Part of a small language model's weights.
Size: 15 layers, width 128, 3 heads of 32 (1 for keys and values), MLP 512 GELU, 4.56M parameters.
Architecture: RMSNorm before each block, biases on query, key and value, attention and MLP in parallel.
Each number is 500 + 40 x the weight over its row's rms, rounded and kept within 0 to 999. Layers, rows and columns count from 0. Numbers have three digits each. The size before them is the row's rms in percent of the matrix's.

# layer 9 MLP up, 512x128, rms 0.182, rows 98-119, columns 0-127
111:496484471519539488443456523513555555548443482546528478515525586545531475520486501541515446491509482486477510559481435504457402448465524480491407423496530493523473592436530554550477501537485475564564522534500563591542481434457578458499507502458512525501518511448453469515444533544510532532491543528466539418463573527601508509502534467495493472470504467484564534464490497515515487472494
099:468404585490488474501465506514454479506556512497472473432499492533492499539520504483537460515541569578464503504476429500522517553519482451466512424515501400537493498531468497473497496553528481451543616546418514516481505494505479444512553528442410478438490468472508492535527453489489545462509478508459468452578543469419547528544451555491520451469572473515530506534454462562540519475474
098:490498494525591536588445489499402533462465526550498539462579480527558462452485478518535517521445543457511557525507378440533556504483498531478530478513420590539479587507468485426473461518559505565490519506508478475451532457434507523490491461444493492527499531504557489539421458509456475485516508484523446557514537521511495456471479574505490428480476450489526495510460494512516482563484
087:506567500480548477533446461518474435441553539469529474474469490480479496495465529553447560451497519463482525528393485461420504555560478472484439484518437538492467492538559485498543582438480531488477370533403478482420480513485482479546476520532528539464529513495513520498488479536451559472509480516493439517463555543482438461552489459557471474490425477524480447543452512516542477481519
102:463525554610496505401489434539455469491480457451440546536537494495479467572484494515609488482508468456512589460461523516497514452472413528532484534464447549542494484595544504558525480496528444490542521548414473539538520510510495480511524542490587478486478466464486468485488491465479473494470479481521507472461497520525534464589541546529479549499454525571543471522537545436454484524509
101:505471437475502523486492429431504555504522523522507438540493536560511461527485469460438572511489504517505476557436508483459497547554461539539481477532516513546562494562505517507530454599486546532502511545481492497534485495518525464486471478532522519457445468514529481422434529484452552443469478484519476547447463508532478377535396563540529453486517436458420480457407492473457493534501
102:511462496508528476468472496537510478493559455442522592469554508535542445480471513554542484481488460491452447570535501444449460481594466472494553420571530440556529502489466471512534526429534527513433430552498456433528521506566525464536486483527523551441480492514490503467505518522570511465465541575528516478550546437577483452515505515602509520482479459465417483488511521528487485504549
097:493428479607548461514556565494497443608588462505462484480512456516493517499496495511547474459481471498537474489504452476498518607571468448559445469505445496525516482537566458503430496497538529535450500432455519495483506485468553470554542513448452527476461474492543513514446499488484498479541509646514497479511500546516497522521481505526535493468564450528477450536450481466517507429453
099:517497485508446480490491472487476548399489514472540472425513582487443444529484432504493464494489504507484550482431534509531510497526531529509453516438505485507497494452536522449462457426501503430608535502550488526544479504527521538501493395537418539469575583537485512505505522536437479496496589557496461535454495485469447498546530481529525460467487477488442428480452462456547425455470
107:488512462522599462527510531546494501581445531451471498440555551495484493579567470477430513498432515550463485486451553592459483523531489509521447493547569460521432517564558526456476557511530481461520536460501446539464540507518501481436522480481562526511514454520539480485510485505535470505500464528543383529591537495468485522532486569488496510459402493498553523501458541545534494503512
094:488526462528487490454480497421551517569515523411489505472511548469455553487532511561510499419518479437508487482479510521471467533515470439541478578442467510546471535505515615463503525500502502503529506459523424539471531519509497456440447475495452461413434531457575451528513437565518567509479500514477498499433462550510464496503541537549432574536530458532471552455501560546522493452467
081:542537467444460480565515510534492534475427553559476457497527436462492510390474533504504523482595387570487516492515495410485532491474515474494569538508466474483577499580532460481503471433466447470561513442467438577516481465448520515490499469550541558559463510505491521562496500492443480547542501507547537500474493481541510497469525456436466538491453526512543504475504511538447489512570
102:511448455480485467481507532440521491525591510470509493584464461453508554455587513525527482478501462545482548536432539475553436557589528487510568426491579486466469463539507477493550455522514594498493576506435550523489588463543415482457551485477493548484509534492491468530535485434505470487515505491457472506414518526515500488520466463515499529503523487494480528505519595482520473539579
097:468561517470553533473462478474491539485579466570535424499488466473559444467525419471512513529479493466475520490448498528470527453484483485525509513455456524500482546497383468491496460468473484476507542485514501581518527498520523496498580438518464566479499418460528517539506516505575506515450510483546497566560480560498571487455499503491544533501545476493441618565464427534575484485562
092:430533444554506558424495501374450518495475493497473480471467506463506497462547551523531513491512518521470533526517493522519518504471508538568490510478478473468554508586509550453531547585442519479469433468543524545505490511511489508454468539511504564424456518494445484549526421503520481503390493549515513562541528450531512484494513549604424503508539532463516458510591455475440501508487
094:546496514555543505532458528499478422495494449527459557532486535527500488450563522476454495455466457516453454466498515493527446454469518551550460491503414557483557542502534464466568532501475493527517478408549480521561524512504444490482485503531509530530465537513480460500463506490459600526485436537503498432547410529523378561526493418503456552449477480514499431500481545497455446495562
103:545510469449530476484485496449503516503512573414482474456503509524505504434542475461487511537542456471520557576412494543517479478576449597501515482470452579526407460523500470477537571491514545433584527499555543477544498493480509557487502528469592526468516520506531465507493490422493502509447438534532518561440489513537504488480438519515482532478519489571558459537457487532405490490495
108:492469430515528421547454526520446503564489518442506518502511496523532501469502410508536463496517510558560509430545472517526419506522426552535579504507476511433526531519523502481460459458492563568482536467506518499514478537543509535520545576471523511523445515524587429493574513539542607482490472492528500508491450462414507487500481593503534500501579486500561450573505467488514493491461
091:503548473481480486479516472445488525502501527499505470474508518455468613499425521450425474505579482485438557472475498550498506544549515499546536495470493447498498512526454462474527494562403509503545492531426432493524492391532468558483484480490493548564564479451452492586566459435506489474468470430548527495563457576558487467551524491457526503521526477474560458502481547503452453471505
100:530484530553465504513514430499487457424564484498522472547584453471465447525462505481501514529518430495553500423499499523514474443555399504519466468549510532569547543480484514487528564431533534463492497512533480531514506500500537546544551504490506560511565431434501475517496503433525452429475529538621489506516479485543526537458540453472428494469518517496425463468581499452521514519562
086:557527476558504479465488521505514595513509439489471477483455535499473430518536468460516502524480500481554520459494513571477552537506512583507487468527522495475525514388586494544510486595463453473576539481541513528513545460522476491514474514500455544453467521544500515530448491415464486472520528572501458503519515500550529521447429573554553447470448441522405466418470481493519447524528
105:541504457465506478498519446487494466501408570492547510477452506535531502524461515477589479543442476474482572474544460426539431454542411474425448497501415515504516463481469515559504535530499536541485509487458480460517462575534491505498582470520519520508575550572499492529546444517466584505457484575532452500528468534484469503517487484553513549469471526419525500534483477492487430422533